Part of a small language model's weights: vocabulary 18497, no biases in attention or MLP.
Each number is 500 + 50 x the weight over its row's rms, rounded and kept within 0 to 999. Layers, rows and columns count from 0. Numbers have three digits each. The size before them is the row's rms in percent of the matrix's.

# gate: layer 2 MLP gate, 2240x832, rms 0.0226, rows 1924-1966, columns 624-727
# up: layer 2 MLP up, 2240x832, rms 0.022, rows 1924-1966, columns 624-727
# down: layer 2 MLP down (transposed), 2240x832, rms 0.0211, rows 1924-1965, columns 624-727
gate1924 099:501537522416511520358459402532530428491472529490576491385490569553483465468512513485549501522505519531560573522455521533427491498512475584434487470493512521546520459514506499472501499485554483517397455488580528478520453571397475485497527442558535441571476625488462500578410520493446485543545624439396481464444469
up1924 100:504456451545544600560524536518531507465475510563517577490472426520570564541473488518535411457481449536447560597446480490590579507441485466541505512514448505442514505485496471372485423537486571452537439546538600577461475517630535533490545513468528523561482453523585471491462500459512467439577469516558535536506505
down1924 099:483448428479470493467398534517447453494531563561475565494468597476475417521522505461676472536610482450547575502436537524529422482442461550424538500539555479383485417559426427434522472477477529459448523456450428489498478649503580546478536485489378431586498519581527555518397582458559536523564488429547540448467532
gate1925 101:559446535527477510433394497521444421564526477441539544576543539480479573502608456476540491474479520482512564504493498507450470479527474509519484540507508569570542508534619572584507478526562473481546557500493457461498479487551477417422554520438575490488470598547513419487539490517447441461396437488519532549509556
up1925 102:535535608517566580515561479449539505522549499545524512557519479492415541428470558516404472541491513539628499498455446496522471567472401546544451504522469542517461481529496606557521567553467531514572532466483506476503485474435503529518504508522537586492557457449507512521456589541471476490469511508533484515509446
down1925 103:558565528518473516445548402451546599440447551539508416512476411464462439449481512501432503576523390489491492434448477525521468532528435571474445529539381497452374406539545547439543517519481604544525560488527555488547500428499498550536542535503477483529481446530528513423489577575543501563540501479491533417453485
gate1926 094:509487495578521581465498532483468491526526568578517449441508447504556482504487554445426472495535434515586583548575625443421566431526540493403367606478498522430539568502573513485419495416526566494508547485440598500487493452496456473516412533554532566582535572423487476472473445541466508458623513537526559454475469
up1926 098:488515436484443477494433484492533485495388398492529471558552418420540552485428477559538474441499543470518581504447467464585440377523453429465454460546542528476410447458401432475433503547486471512379519511443470525557602551533472528475480493450509480541438577484565479428483479438502501501488437561513510528464498
down1926 099:489594585496447456496508502486488471584485457595484492523533409460517436466481537537412489445487490499482490420495573555545449452591541435532518590479619538449579464539464456531446539467453505460400560434458466501528513482483477462523454557539508451478483517484527570410460590482428453477559539511523540501495538
gate1927 100:534438521479441474353506494489560522491462535549417437534425512492475559458498509595467562428457475375442476526470501514540510495556506531405531476659542432593484456465479545507513504541600460562499482464464498562455494546586494498517518597577486539399550562563506405538466520515541508540496506557411580544446551
up1927 097:500451500542490471538326554500442478527579501546497542502518537483480435608446482526434509521486520580591549394508463492434466528479510542598459596372472438487523564410458547485535556502445473474418570462532479447464533606435482454502604534492464488545510541431475417522490509446457413478519564447483582436537503
down1927 097:495477576523471522556455443456494523472538591502529487597494456442530422500445518591514559395451534398477523457480463447523488553462551521475538530632478471591519549513445546562520512561495441626497446472517533528479461434570483498530545599497486492477477476511580394484552374437398551548454468577498494564493463
gate1928 100:436473509482596564527600533443451457376411423585433604448533460470450482534492515449522578443532512497561433527504554530463492515527467561472563473519621590432458438539418616485492535541498501534451573402400518464487516484506436554575483480553571511484472564527567442457487461577513542522467505505479515457526543
up1928 102:488445427518486547481484530504525454479438517545460483446689428539413575513508476473574503570456494408537517423544478578495407476517500439471568591453444485508435540450458467407504439558375624503466458520520484422583558449571551453472509496476509444467471548516486523438536451473529392542401415485541487460467475
down1928 104:567426411542472427556433523544495415569551583473504533496561484512444455408439443547466410489438590496465563514404482511558460497468507445498416516473439524519448451522495567496484398526517578500545406491557407474622395529582457422487499531569475499574528402511459554495426603416510545561555501418525578547435501
gate1929 095:503543466546488577470514623486521433471448487480547545492495442491547510584544483461513524482559511510580528508487491560454387459602485472468510525457355434504441558576370535459502439553545503471523479470478513488519549516529413535478511475550517501468482437517464468488532398449537586461506471514504482418474586
up1929 096:527476404515524562428543468440528500498563528452525546519445532484447518456465582582546509527513521556468533473515535451405565486491476494476478505497531482463464487471535422426657533413527519550489427446430493478518485451559452469539478439529531429453571497434525525497569565493472658562542541472526459459432519
down1929 098:577483404476520511466559468528505428545581529433508468488583485503477498481460574573487486545476572513501496507612512411468513548376443519624540520502469485546498595500509440437475491411532459475489448449487408495451585531557480496532581457428543487547449456506475513437542462553587549557512514456537443428538509
gate1930 097:411462467532485525481487533517465532530452492445478422548567513494548468569506363625491528502469456534563580585503431499541501538485450552530511401457455532447540527521459497522480583511504454601539495602468479525462495507493481493544566459523449496546509542501463537484547551475482462463512473540523462419578476
up1930 101:499510451524387485433492536533417434550493403535558490472436459501545465493521563481455541448498484588489499507459464496502493451521488501497570541507502523549509497460513402498494482419550515456556488444483449526552499567566367417551439460428468534526536635454508528541493540509506475465457507379483531479482488
down1930 099:597536480631481481498486436589591464547569449532491545488495563504398485538512471432479405575511446534485402537431548470503565505528443489570525475552519531504460499511487501527612504487590494505575483618464476452495455543530517544512425542533504535507526496535556568473394531575518490425558495521455506615515490
gate1931 103:486442531400526481459518556565540439485510490483514495416491447545501564508543553530455462545474572516422526449491497453593494432447513500522572356489559510576535499535489434548433508519425471558558492497452425426568469507471564456486473511511533460518466559513545480439540495551494412492441459478464545499469428
up1931 102:511466474587499516526544537542517551461489526470515411575518498475546451485495420573532482539468444513558380552513447505504523575500409461437490510507504523521442461514469486434547576522491538570446433427594536505436451536482556445519529527483521506527494489531478490557481525438519436478503571479575449454547521
down1931 103:509568513462517509421474467506540619522469544495574484474497498464468540514477430492552573512513410488505467565424506422461403526519476477457523579415562535517361530555495462535462594486520532551453491500551556450469568543479508465468442444450544549483481481475366498511426515497521440521541463540580447467480460
gate1932 100:509388600494532543468431535520565446439447427506546518486499584514532539554380610470527553481496640553518542419516588482509517583537497513531558507443485532505440503424552486494445484481537514543587542578570520531565446430451465501507456502488511537607504616400485481531493534560519442479631513540437488520543478
up1932 100:497544539539384536470498500535505501508542522491544401475555522506464518406559453541507586502541491475497496546435518545440486485443507521426464487437538466504543436437492531511484545468498374441529527494457445503510525505488494609462518550584528496502585495463526476451387531488556491478596501465500478429432451
down1932 102:531576457453501468549506623577550466505416428474478421530506543483496517446478474507552594440517570493483487517549531497466557500473552438480484492532558526496432465536510437582449547462603404474492527392601493544528528590518449393635478508473510552636569518459445520438476398473494542512450455490476456536356429
gate1933 097:456422514461557550576559453478586555598443538598476486549540441544557504520545455504446405506479565559468459513528521533511584526449551485419454425469360530457544507598606476449449495537416515491536554560520661355510477470472520433499483519553537423555493452506476370536551519543493383477458556468438502517462471
up1933 090:491509484457456534503523500472484493461447482498544478482497552419523549516446535492522519461486486484518533543462460519507533484554459512383459517478623492561488547447406473535457401544543493468503508445475519499501515569524439548439453473453475454425508512400575397419407462531439498493548411446542507429468474
down1933 096:536447494503541501496561524475482535481544530425483471509548542423585548538509489498435508450559494472525528512536466465495513469453490432460492452534533459479492519480549463568498479490450521512526572472448590422480475529540468502562493478466481489530530461557502407509436431457546515468465523558550453438470492
gate1934 099:458495503489475494484430486513426545478492428535513438522456467430473536526570463395545567507487517494456469472566535499397516523402460522525484530522467432451561548543543527492504521537533571542474520466513495507504526544516489496408519484474526568501382474478549491455516502541405520530512537491532479547483498
up1934 098:539438430507539499523523493416533473420550546454479542487528485413509551437405502528531608543557434482514539472485619463518400608515544543585498531532454448542461577445450453573481546533525485574505427494520492539472534452422496486477517566492477523455538471526465468449468508444515367521483563515475543642450561
down1934 098:444460539507594604568527483475461471510436542417458464467459481520537534447579529499524541443527482504475547418577483503498573461453513443405503539531581542505468483524511523461461497505513563431462514398588449479518577503508470477505434478425540469477466415571506550405441628532465489559454501533501447548564475
gate1935 101:509385480438494530509541525473640401477447460583561504417493469518604486480555536485340443491506509478472573479417430601470539541406454436452493585493547429507445475429514485511532546541499473469473398539523580479481466497465532445442605405471494554478568439490432495485464495531478467537542509519559517555442496
up1935 102:468419441458420559502469603470495507548482458488573539499467490534549475495614547471531549494551527545605572424559464485509569557516438542396447503515567537538530523416458513579480434482504440345558487517479541520428522669423482397523600465496465444482572535434385491457466482479437497556522513523483543495514524
down1935 101:527477583514420526520539510511540546480439445448597538525568428519582449507530469416468497473560601424540548531503426590490492524471438428442468559499510550571446547397547486518509419572474507480467559536446500525436473545524471464520503524447437454490476413526439522463485540487523502570514542588513440478568434
gate1936 102:514433456513482594527447402557563511540475492418516458539516464506486438496538480598472478485558560524415591513474550442432602485427442556450508490592441563512482502477553542527560533527541474486418428504495508473518495591551524543502477484486415463543482516487626465449424509505543537535518459502500534505446505
up1936 102:482469500433544553508506475489545555516324495477527543474456496425521434558599535527489542465532478481474543339495447509502484539490461517489499460549491542527480453514585462567510396443479447551504456534520539465554488468550528503486501459490515485512462536558504446439605547434535410531485570542517534534510523
down1936 099:532553520550519502504472548482517485508528404507434531440461541444519481410513478583441485483395531460447477543466417465426458522575425502539500390501512478520545518510576536521430451587437518510488465606550521451466469566448441542519479495541591550515475440508525564468586385461555506426424551490416599440553485
gate1937 100:452467417533488489501571447415504505474500563464548544500538479530457453631377431581462535550580559468486488444471541497466526490562461496527482531544467425456536447506469516536519420642503411493496418313506444449483484541603536480606573530534427504491501468498552541360541562529478572592536486517488479405526504
up1937 101:469572490511490526540500509431433347527468442485505596508506520552400469552487499478468526526436429573560545509455465518392514490518464514444406421534443465553587507431529585522518439552561497503503426502481451439497481513569439490492532473527491395546617549503506535493524559510483452357468390459595431479469487
down1937 102:464434519533505517520529485414527531516464446516420518604489439475530490491529547522499473586496486486517549467528421546418528425586504533557480525505459494478566505503513460496413406493552545601430561487511499395473512462517506563432459479543476596447498491500515511481535693556529480476543511515519493511590536
gate1938 102:516498525522433542392375580451548514513467494437555511472485544457510468572494463426549449507485521729456456598502469604461419514548472590478456484515509547417436423500411533525561491578477454476462546567479506550485473548487549520476567516470613534530382525497575484506554478434492477491486404487548486470450505
up1938 103:473487492520540475536529480549483501542521453550547454603396470572492468551559469429466460470519527470544405494499521427448529520491554433480464533490448480503524501577506500488464537482441586446370533592471560499538414505535488408556485514467461443435414579413482499530494476521479482540469474506513485524509428
down1938 104:530509476542463473577571489514512445465491507520495468545453445517421486481496423464517611390489569522507524492415554524455537529456475510469540465501437521553554483385590400436436612528460535468446520529394537531562500418504444465565544450468474426376540464580484525458487445479514491498575557484464519445536485
gate1939 108:452474495589500526529505574546510540592486478522507462479404497555510548486461472480419560536514547495559419461451515583556544534612468539412459506508409542498465580466400382430557636507491521570538479475483535425583459479487532456540515414478526492497566563466533511443492586448517426487552508475515503521565477
up1939 102:463542430538505499479513464494526544550557504467540538567581448485558474509541552533546512454516474408482437456485569532517576573457568470568501510488460449560601482464418448481469500527490421513460612475476633413501476485481470479519466515588397542497458402595466554491444467515488510458555519469537472497495546
down1939 106:514522578586521582457491484491546489463487502548532507511583566535506498543507379499471614474525549546574463515528476555555516353474467530543588487574509466574526506503464510482552576562576470480508583578519486437569509459448540432490523489385579569468486550511537533529527599609493390538472514431542486484474473
gate1940 097:498496552448534559418474512535522474581458613478463560429559499444491496513526524564555482504481480457525478497602484457565447507517545569455486552509487511537573506594472449557523526599455532490469532472514589453554409406586532499517527511499509475481550488410503513510529653524515584489417558614429477543489541
up1940 099:421471485482417438470474538549504510582461533521456480459492551535557507439559493566572532536558424533493512485492525453498522524509482556581499459558481478542386428398544487513513459534383537448513622543513475589550452569552575473528556509440507503463514506477363552599515444448544493498471491510483455561460543
down1940 100:472402473552576471488544516551536595526520470482506478467522419483513480539526579435463483520448546485499535440482552457543441516493534500510470474415498548555555524450526494452554451553545415555502495418493529491492499405488402556465509410531473540528569569461589524400391563564459498538558442456469530591464422
gate1941 101:551502506494521471598435450445582511518533577552553552474427536521533435467498493548548439555509496436503580454402465524414487469499473485506433427470580466503465572562430432396501488487529432468500545502514523475505518607488500520521516483525433454522528486492520472466554513510531525482523519468465509539466491
up1941 105:503479474490544421485542515482511492599531521495379499495545488505366474382446510501461503567502492554602563508409423496498590560478489531438606465427485562528532444542447453442532443426458389437540525452553438509466578558537501568570404517551485526416509496581562480595469574582478541544473398447531498527534467
down1941 106:414443455512441424492462448553575509481541444517434454495460463496480404492538529507523642519562528542575499423433466493498509508538458529503490491548550464579495464546550456525520416440444437532603493598609401539581546490512536451600428562565500497498567575517539469531471490444423383585464606546488470507560445
gate1942 089:489472484525486494537474484482552436409581515515561649536454458438519580494529494518517504444486553508585439590480305545427422574483535460448471599512437504465554468475600554530550491515506499458446493489496489553508482501498514513555509504527448528468531449622406438514537550368553478584558506619498506560556463
up1942 087:455497476518537479515517563536499451494570432480509521479445428471499538389616459518523462487514509495536570539506457560478487495473342391491420511457381504479559566505590547540542459435450535537403515461477543489509557507534512531568426549539527589439537433654474591545493524497477462568531514563593441531537497
down1942 093:503501463554491480531614531557535524415491524488499542466449557512485545493525521490441538529501503468549431582403423486420523495583466495480533547400446474416579547533527457513545503439460438508481590443456534557508414507428551550579551579489468506465514429421406451463472576413545486487512540537604447493553490
gate1943 101:505484469489484464476432596496563514502521565584469467506492499483501562455465492495565497376480457445547466427561454530474398508559477435551434431518496533472542525520472507449521523584437544610501523504519498544577455497483484440498535461427486568439486531422483422571405501566517467529458511463483554484457490
up1943 100:539544528499572538521461488600468482489517441434549482438507405522453481513435489517485484517540480513486473431519439515477587642568478460556470393455437499449558521499474438463454612414414554528460551495577469459572446462561438492496504470478501622553444481530480606450473549462395506488499590469469499492427438
down1943 096:507522408480574534509564446524446484629522506456480493466558399457443396477479514468511477506458533541493581490480433495518632513494464461471504426575525430469561487440461453534518494411420465450451348479493514420508496435509448523456447478571443501527540506473529565523475583448378556583540485531527537463469447
gate1944 095:470443434493533533488583478451647524591556463659503539479524466412584387485495397514539463438502448466512516450521437520540458455517425620594452444400467474512471550606519556489504445519493551512436478446440455529513476513487568654492522570455522365571465454556529555529520455576396453413530578473554554460513494
up1944 098:540493536532437535490484426501480451518603401548510502555481508509537468535582473425459480520514509508533424471408514423515474554483413447415499493472506448516543502518581532550493475479485606517511528468488418479432480528445526455536504453547462535507508461484545469468567483510549432505566577458413527549515510
down1944 100:504453564517566572512398463563477573470460449520431504483517373520453461448501406530489442458525541428432473514426512462461475634521381524446543576567602474537465462442467419542498585470489483449515479515522458494501551492514538461435539430494455467534446505560602420522568478491404419477453601476407448511439464
gate1945 150:491442475465464482437468451503482509474526497561505497520467459451543436583549503484477468429462533465474530488504440547443478541519492463494576536493521554515435545494476501558512459535460482506478497532456592501566527465551499441532469505547426531506509494492503489534508612422569455550532534433475486509457474
up1945 141:508485534465499545508559583518509457491467491465500535476578490501477487425421480510451545507538514538559509468504553485580512465502483537491440472491513431485517485474512528433469527506608513513526523424500465522402479550463504610496505547506508469541558518425543447485438329592469493424468456648492570483538557
down1945 093:503451535498458509475455468541485520446535508577505524513490504461555431507576533495490469460478510468455519467530413533517466553496483460517589569485546511514540563507447534552516462480472526446452510485482567489569545511555485407551507518570453535514490496511474447488553719440488500540419509375508467518508494
gate1946 097:517417532369539529538422548498400465507471513559544524541617494478482518551480559442543518398409586606499527456429607500541507512450466415559558437405550476382467515538497508491478470444545420451533482536498483539486472557500481508424469571453561478507404563528415465590546437482513567508449554491554536525517482
up1946 099:454529482462512444569510417523535452528532467415469487555498517450349530564475553529394569502595430385485469517519344454561509489476569420518427462538553552505459519457349425550576572546446607475528532364606516472519509478529499510497484611473430520525588413469596531507481591487502490505439418524493480522491517
down1946 102:459434452562427459556581409461460542609487493444413479477463442461466531469430495545407494458570515411492562463566441530509453554462570532474391512578513494453576551464463491494567453490498600593445492507596546493566495456518477457633456492508454550431501468475425473465539615550471537509503459506472467470530529
gate1947 104:471494484497547609446463560488569491524424611574432559466583496545538478482482523488550508587617530516435485493507490517558413508484454463512532506461438495465470463427463537345482548515520382466518498471429423404466488553488483593411501493552401422547581599571587429554483526501538454591504544516535531541492488
up1947 102:454494500481473521520545489471398512485546625466555495545453580496490481577516503418472546424550460479516455511590462492403515532502543410412467531600506511549564437484502469456517477424555502545476524474457542402484452546582437499485571522510542542517500579524516514499525553521525430515444488517404508483505419
down1947 104:528535503534469455525516440493504542474482483447536450539461553397472453501563522488488440413468456485514532427449538488558536437534525404556529599583445530523509451546589547623508420534534505500511504497488497511501472507462540478420541612486586508504477476481494535559496579515545435478474544380488479524439434
gate1948 101:497469490547464507596552447499531585514493515539512469557491509570478455545582529520461419466438549489553577479475469520497477432537560554507521465302465457518530574470482510548491485454559521422517560455493557519571522463461520542514528553473487536382514481624524491514454509498553505528413530439552462517438368
up1948 106:461505592458515598434558392528473437465459480495478495521550427472468501524444451541434389537393455465553540531374454498416449411509449543443428472531490574544503506584476448533518552484476371546516493495502451477449551501526518503436519491488387501491506551524562474480560498453480408543467417577459471508445506
down1948 108:498505436507525495458433476496544472473490578562461398470464572472546484549508442533499517515518443481508495538553551576440485474504449506417430539493481509530538447553508455443496475411553442569494543518573453520518509484534520589473509480497478477504486461503549470461471559483597459524481538488540423470457508
gate1949 092:454482587452434471423394547537538583474568479460438476488540580508553537469414470484476537502440560435565433453559516450444519552572536516652507606531519450378445541550579456513493500592475530509425549465529390609473507415467443592602469529575457454521532523455545485429571456491520467515539538491507524473445492
up1949 092:483461598452547535615509479451473429542453541602436584497482526502493551532529576546489469468503371511461494484494486550601563431506516543448500473481386521638506487444491415472419514498514544551578489471543530394621518493547509499476505560390480471500443379582505457486474500484435439533527435466545522493518511
down1949 094:511556518428617552614380457521485413528559558571493499467461509550525492552557519464545393407589398458556535441527415505470543529441439546535484520443474497588533535494523415488420453517458468565595506481424497464576621569563484429473460543481526423553473461519558405510433521493487569517586469469479447464477487
gate1950 098:464494437495458540410539464560434516468450481541407453564523467504471563527519521437464559523529494444509565459515581511425543496471494491442502478487446483593429457565445548476566568469535513535477535505531542490459516446390379524418458463592532557538514539554457480415527444555506563449505436542513421458505386
up1950 096:483507525552524587517420464480551510438493505547483477421520502447562499577516501414427510578501441453511444467469624559497488457635417408563388498433569478473542469505499506484448477488555434548401572537556557546526554519394467582506512510459419438525485464531457495446463538480437486524494450496558569532525545
down1950 101:469502469530436549446466419531505515520452495543490428437562568487477512566506497498479455511509543525503479617480498501538564438534417422531475512394443528556502376486450562503459541533530485516495441488569540547585546452421499531479519510519457448530487596528533487479462705463514484487535590503483463517483504
gate1951 126:422445448440426447447392470498515419420455480454507525457515487468510527550488499456532576455561504431568532585430510464402561421501416500489476471441441498568523550484555513551454427542594473496545475518512441490437445654475444435570531520547428474475505595471497397495476537505449514605480456470520501420481507
up1951 113:469487488543521548490454501464464586498571525535476520592495470439485490558421390449427541505536497532489515437563515444431528483432432511481605514423517527485504495567586488486544455573499474516461525541424456504456516503505489532572474571544464553487516505489499422581390540500575503452478505533458482458523496
down1951 109:461433572427546446459420500448411471455556532545536449518443485527498516491504497485564539427487474439540458501511549472511489487551489510533522545437459445436413426508543481421554538456521460499538539477483532554598514448535524527415514478448559484491553479453557528480517521567484534479524501488495401542513490
gate1952 096:483512476460535471506497455507511566555482490508489476508459456478543392495491475529496449453542515416531537509545490582455492370553492439428467445529461450532521511574508529545449470465499427564418513371384574509527514508475475494483500422596554457557517539472460518489571516542544478422539467449528530527411583
up1952 099:485466448557541466465516442565537501529349486480540555447503452597520534437579399484493505487480512516536520528487502533459522525468516544460605463491498470494527561494541490545495440533623516536548531529441514627500504541511555486487488497411468563578541542540423457569520536384439552550380624492507563398486579
down1952 099:534494458525476518457452472552443530510498544466488491485459511519461550507512401568513520472462471523563451435506523436593490535417524545498516568488588490547520474539465486521456500471558561579515435496548501526483562451472488471501562467495493506512503530466473417558498503514459532470491616439492496433531531
gate1953 099:507481442490544453430565511524469410547528471555495510483581509564547420476538529571452479455593513489590490440443501423549503419530538510488516339473526568488447508538478464514472389529572394522511507453464476474494551588574485500381551489499404484536501453486498420539485511546502450579407536450413543428484521
up1953 099:539546495552412472535451500596480339428435417520490534469560451505477398437558470540485490438540486507444540492453484481482527489521481507490524537515477584484467489512456480425461437444522479438477527596399477505541490575537488490419538494492400513450488478526462543463443562504452528536419441483461547533474469
down1953 099:515572566583494447421478541563456435539449491451571441534441489503463508400601457491608539476415495521526472499546483531431514541495574512498483494551520534437485510434579608407547560604565501540438490513548458529460624515564454446515556583531580598468525470583552550473453493502424515458471514464542392505435538
gate1954 101:462523482432495507436500408424561474566497433562448496439479393466562406487551547554441497467607432514545547546371424506395517490499492463485607487516543580482461498539389489485559544550594447532409421426550405489539520508451455468469454569467449570610520511562573492544507555488500457461526585470522607494568515
up1954 102:515517540552558443477443508453524538496511501537506478454522569542528488452448569466401450539519558435504485501456440520595488496553432420566514565450506424481540502498551447521542512497531575508531523576557490546516499446515455520570546499498450558513504457474438576477546548497453514505620525517471406532537464
down1954 103:603472531510525508571487497497492535514568556434589526522473472528457492483463530425539476469456501534511507431465490610427560521498605464543557512534463447624603532580528541448472431455336498503529506558464494415514496449539525478439405452503503472445422542486454426466520460452505503604541362477550502544528548
gate1955 101:544451509581491494549418494564487465582484511536459509586516463368527472530584517562434489544468503523463496516540463574579458462544511449451495486516507513502519487516473401619554420498496511505570534509468459496548510505588547398410528544496481564494416476524514504451434595433566534505414494414554436500439507
up1955 104:592551493475578434501579378525513510403490535477453474473476534582476491495570512533493459518527334446605446507535423442409485497534556591462562538550511437483499477534374515476537488643470508443406509449484449515540522495402478475499448510474509548573513509498475497621444523476424423560565463501480466504465456
down1955 102:512550537396492448439417514399514578411435529504473473486516497387498510494472497439509547485486553491479578522415500592497512548599526588589554489541526600451564565506535536531509466497524498577471489498463467523515529432516423453432428501548601412455483587577532475499520455454506468502471508550619439416429529
gate1956 100:520371466417537420507410471400473487502487539539519525542518491476419497513511451571595530485399399499506480508495474514448517506520517393486584529530383492512439498414523460539423488488537513472472479521438491465461503451529447470431496480521573491518557502619496507559498561556639420572459563498402464476524546
up1956 099:422442428467473523522478428644444509504457523500536486503509510493554477466528453548483562461481503455522543492407535433481473573399503635469438467487525434509539464488522569513513450575524506453475494482552430454491633453516516468468512569475593492369534498441505523570523520550504560431512449467525476505517413
down1956 101:550483548488577470585543420419547523493446397496479497460439506524490521502458581515528506558520516480483507529518455553579470457472506457598491501517488559495483539468508445452487467490532436493499531469484465453478569507434397454499547422470571513511401537539474520440500452477570545589521570505460455448511486
gate1957 099:505630409493508518386566472460484523508531532522476506518612466482554449477474441437535463494439563444462502452512535540449551556547481455462499497449514519446389579513544492545457440528435459536481426517494479518388550522507393562446544573501494484394440518475571475458620509444423452504432552493434468433507495
up1957 100:533531498568549472433495550365430478474499523471493577541492592561522471525467528461583497453594524533472504517481458584632525466517470494537401539493503541470434511556567404421467442592444474565484575480488552547506515503453422491469561491540400485517457519527593493459453485538472511587487522487555505465490522
down1957 101:486565472492529571461444523494385509496541484485421455599484481504502525502455472508510498386556470561535531476450411626451523448549486516461476472527553450456497530544581510593473409487429511531499604457505459501517496471481437525448475559548510521457437534517462548509616568505431565509484620510484543451463447
gate1958 093:498467488450563467507543554483535559493438500536572499519507503491551524437487551553547515451461494446643520495526486541524475538454593562548478532418490502518473555474466534527442480499587476466482566402459512578406488439488555481466490467554462530477432560485549513489458529523606552448541509527522485383447525
up1958 098:520502504516463506421404453618481411549418450448561461559527464510555402485547533493621611474553431480535570468442538478493523504495479516512552508546558397461579530450510541527465576432549522513479530480459545527485566507460534522472449579534485431539510465544465475467519507519498499522465602586450493492535485
down1958 099:441556514458440523484452455581488517508451442449495455493545530432567459515561549539431483513520472577487468482430576355483468522524435498458541513545636470510589467489411511484501605448493430557452439494536554534469529491507463513516549480469478533552534447551514426464431581505524472428450492586532506524539463
gate1959 101:534551438494442568518459533433522458584439497523534447536526542482394492509456574496432549469448543547440535523508528500485496438506471388489448539541519552484440402490600538567579524611490454516522478431404537497506494475520510491433427576488494443598530579461546434479509585488544502562482545556550563482492529
up1959 100:499612397476518493374497490477506537421444558439523432544489391457458503565504455494422519514482544509571459547535548507512562578497521486470433553502556523460549407523535528513490607493424486567427522521468591602481480534512565429447485567469537472497455576579507493551490469603440572502527409467525485445515452
down1959 101:505466535499539562444468481458468521548570506472531537463509393579543534563524475430488464528492571454526410472520501513491529570542552543471561482496530522428498539519519511462585522443485473562464482415493633445504486458520487449486471434502463473580508486420569522552493485514450410492483458431476424450510482
gate1960 101:445502475531488456513496435410531518507482483560493565493571448414571505579529523478479488473484420510573531599492502533555484464480495591482560502556495613464538508465585482492514477431540434526471547465450609527502481574463473460450489497518421435574595509468531498500394485604561516513555528434526558523450575
up1960 099:459420543508503475548542564500588530566451468557476446494498494449541573502495461534481554507519380414489546631495479478526440522572590487494456457482493426478543369486473477461460502519454464465578489599523543442598496521577497419559494495412420592436594501468456537521517535427511476480496514438460505538478541
down1960 101:520468480452529556531497492543542449507504559511419573488566457540466489472585435542561489544595603483508571557503440536539447407470470462521527420459445483443462429524438494469484384584512482522538469682531460553464511513420536479464483355564450505460471506474456513484418437498486549552539542497481522534541508
gate1961 098:515536489507463414431559593434548544518472496509446471434500455555514406529456416504509507506455492523517544540486489517603462509471478527492537573469640481506495465450493451463488627533501545545446410575481564412443507497524553433537468438444602472579537509558544489470508424648480509481479505516518527439487483
up1961 101:504456453507521530492471557550491425524496409579494506577485485455477495489450517442388551537457492479488565482493554488501489445432479523545555521523542556553570442484620454466463525500563567585536522508432488493484540433439444450518470462412490507477399513492490489540498387484518518495479507523539549551579540
down1961 100:507603485428538497448606547498533483475498449508455505510541405477494498540424476554487507528449534448593605486528534556558440515473559533545396486545449533501528488478547406440466487471541536503534420538502515528510627415535488477477489362381475470537494487582569477433521384493532543545523495455454476435481499
gate1962 099:542544448480558547404544542533484553371543495470479445488532414442495472577515489585500428450485516476515558476481476532402513501514521496538389555501451546433455528570552504461527458569517487530413519530530443488431428493494481446504470466411556468507497545577628468526376464461622512450538422505559566430499456
up1962 100:444456481474526489546419533528550505408580455374518532568501485545589511441419497498444388466424494479572499464498515474500550426497515441489520487567553563490441498497489500544551558501544456600499551435437524479451472497562484474491497508474514558472401500514499443486378467519450403546402503478546446423502528
down1962 102:485444529411622474425487476509497488515535478457508469438498447468487468558446567514533433465518531498498514554500433484461469435461466537421474436485570563501388488550444510518415560421561574574431498424522471517499464440504525451477457506502505522503524579527546465474425579615501511489415490486548520588603421
gate1963 097:439441518472559523543514450532406464473432391516494540457491465482506566530533494480479486535452524403522454569510434472410411522510502457394509537518543472473488525476492652469506460533557512496551532508506537551485553507577451563545450553509517511531490488540439455469480446539405599486446406533515443491469564
up1963 098:437472447541445497466509484504612412539489411527523455479534451493548509444536422475424459542500467565476481560537547468511506507504507547490478520512612539419552458539495453505533575506568431492473498426441542461500428565564510547569477561493468460481580558477512498597461445522511415587505518499508622498488564
down1963 099:456520440483534526502460452533539504573457497529468461459495543479521544505507475478456446484484460513535480549548482481485534507477396461413481482459617447528534487486502535580456527430529481527567479529412435524435551465576523494564502511501379496465518573472505588544498643572489532555442448383513549487421527
gate1964 098:427536542465443451491414455469436532502493444486500552505432466411475525414514571528576516496475586567476423374476441507479499446485434463555467591496477490382519553546533487473469505605475525532542538465524413491447469504624547456468545508464407473510529540445513483483496484558505484574591429522569586527516544
up1964 097:574554468381527538505574520565481441458488538499486523492536522513536516490454415564426535486605564508547514482473507457478573536486493445533599375429555538612428500377516446455452435579501508476569513469422434494535558525476483363504576529528526477484407550487503446453506457533435492452410458552467486541524536
down1964 099:412463473416496441422492533501545457433596481504497459628480505467512506525474486578472361572432562576410550511462504476416525383524510455527430395454615473549487485505577504507446512492463440527497556437464448523422542470492567459508468464376542397449506537478488441561449598523412535481564554483529526493515510
gate1965 104:428399398495478453486455529387503492509443507549528514492486437474535603493592457432463433421435420576530535489498468496517494485585454513544406437517425484474546494486491517455498434502460570540529534467481515575450494599557461502607483482529363486383587574486532425588568518504480483470510488502497555549459527
up1965 099:534540575491495530539518515514502422549501437562474450449484559526577499581435531576493542462528519514480426492489503484543487545438500498528520411436480492469424491501523504491423584597519487497477479569521570517596495512468478518396556462457559404479485480494505410374389377547598426453535583492518489462489502
down1965 097:554489604477593513518429561509500495510495431526500449522514473522568494554448549563552516459526470608519553466437525578474559512456519564467576494413479433431497477497520547463435579531501497449480413539479583494513526388454447513479511450427480487507548502519550484450403456453574486532486514447536498492510575
gate1966 095:559435545503453567490512512475545480588583515577512516470477418509526444510509503532362483411500493494526518451442495437487544510488413514493449557399434607491492530440481523531520481489563454505491575501433436432477537512500525497547492518577492401530506484345553443499492438518503497458454521451490474430467482
up1966 096:398561496496519552435530525507455538513393500518462524563500453426522551512486555467578460532485561497483548502564509588519391484584533469574457498572544474542420526503485499423456435570450564531468436449595596575498541534563472524452568502422528562505525511526493465444430484425498485519493459483542535567450565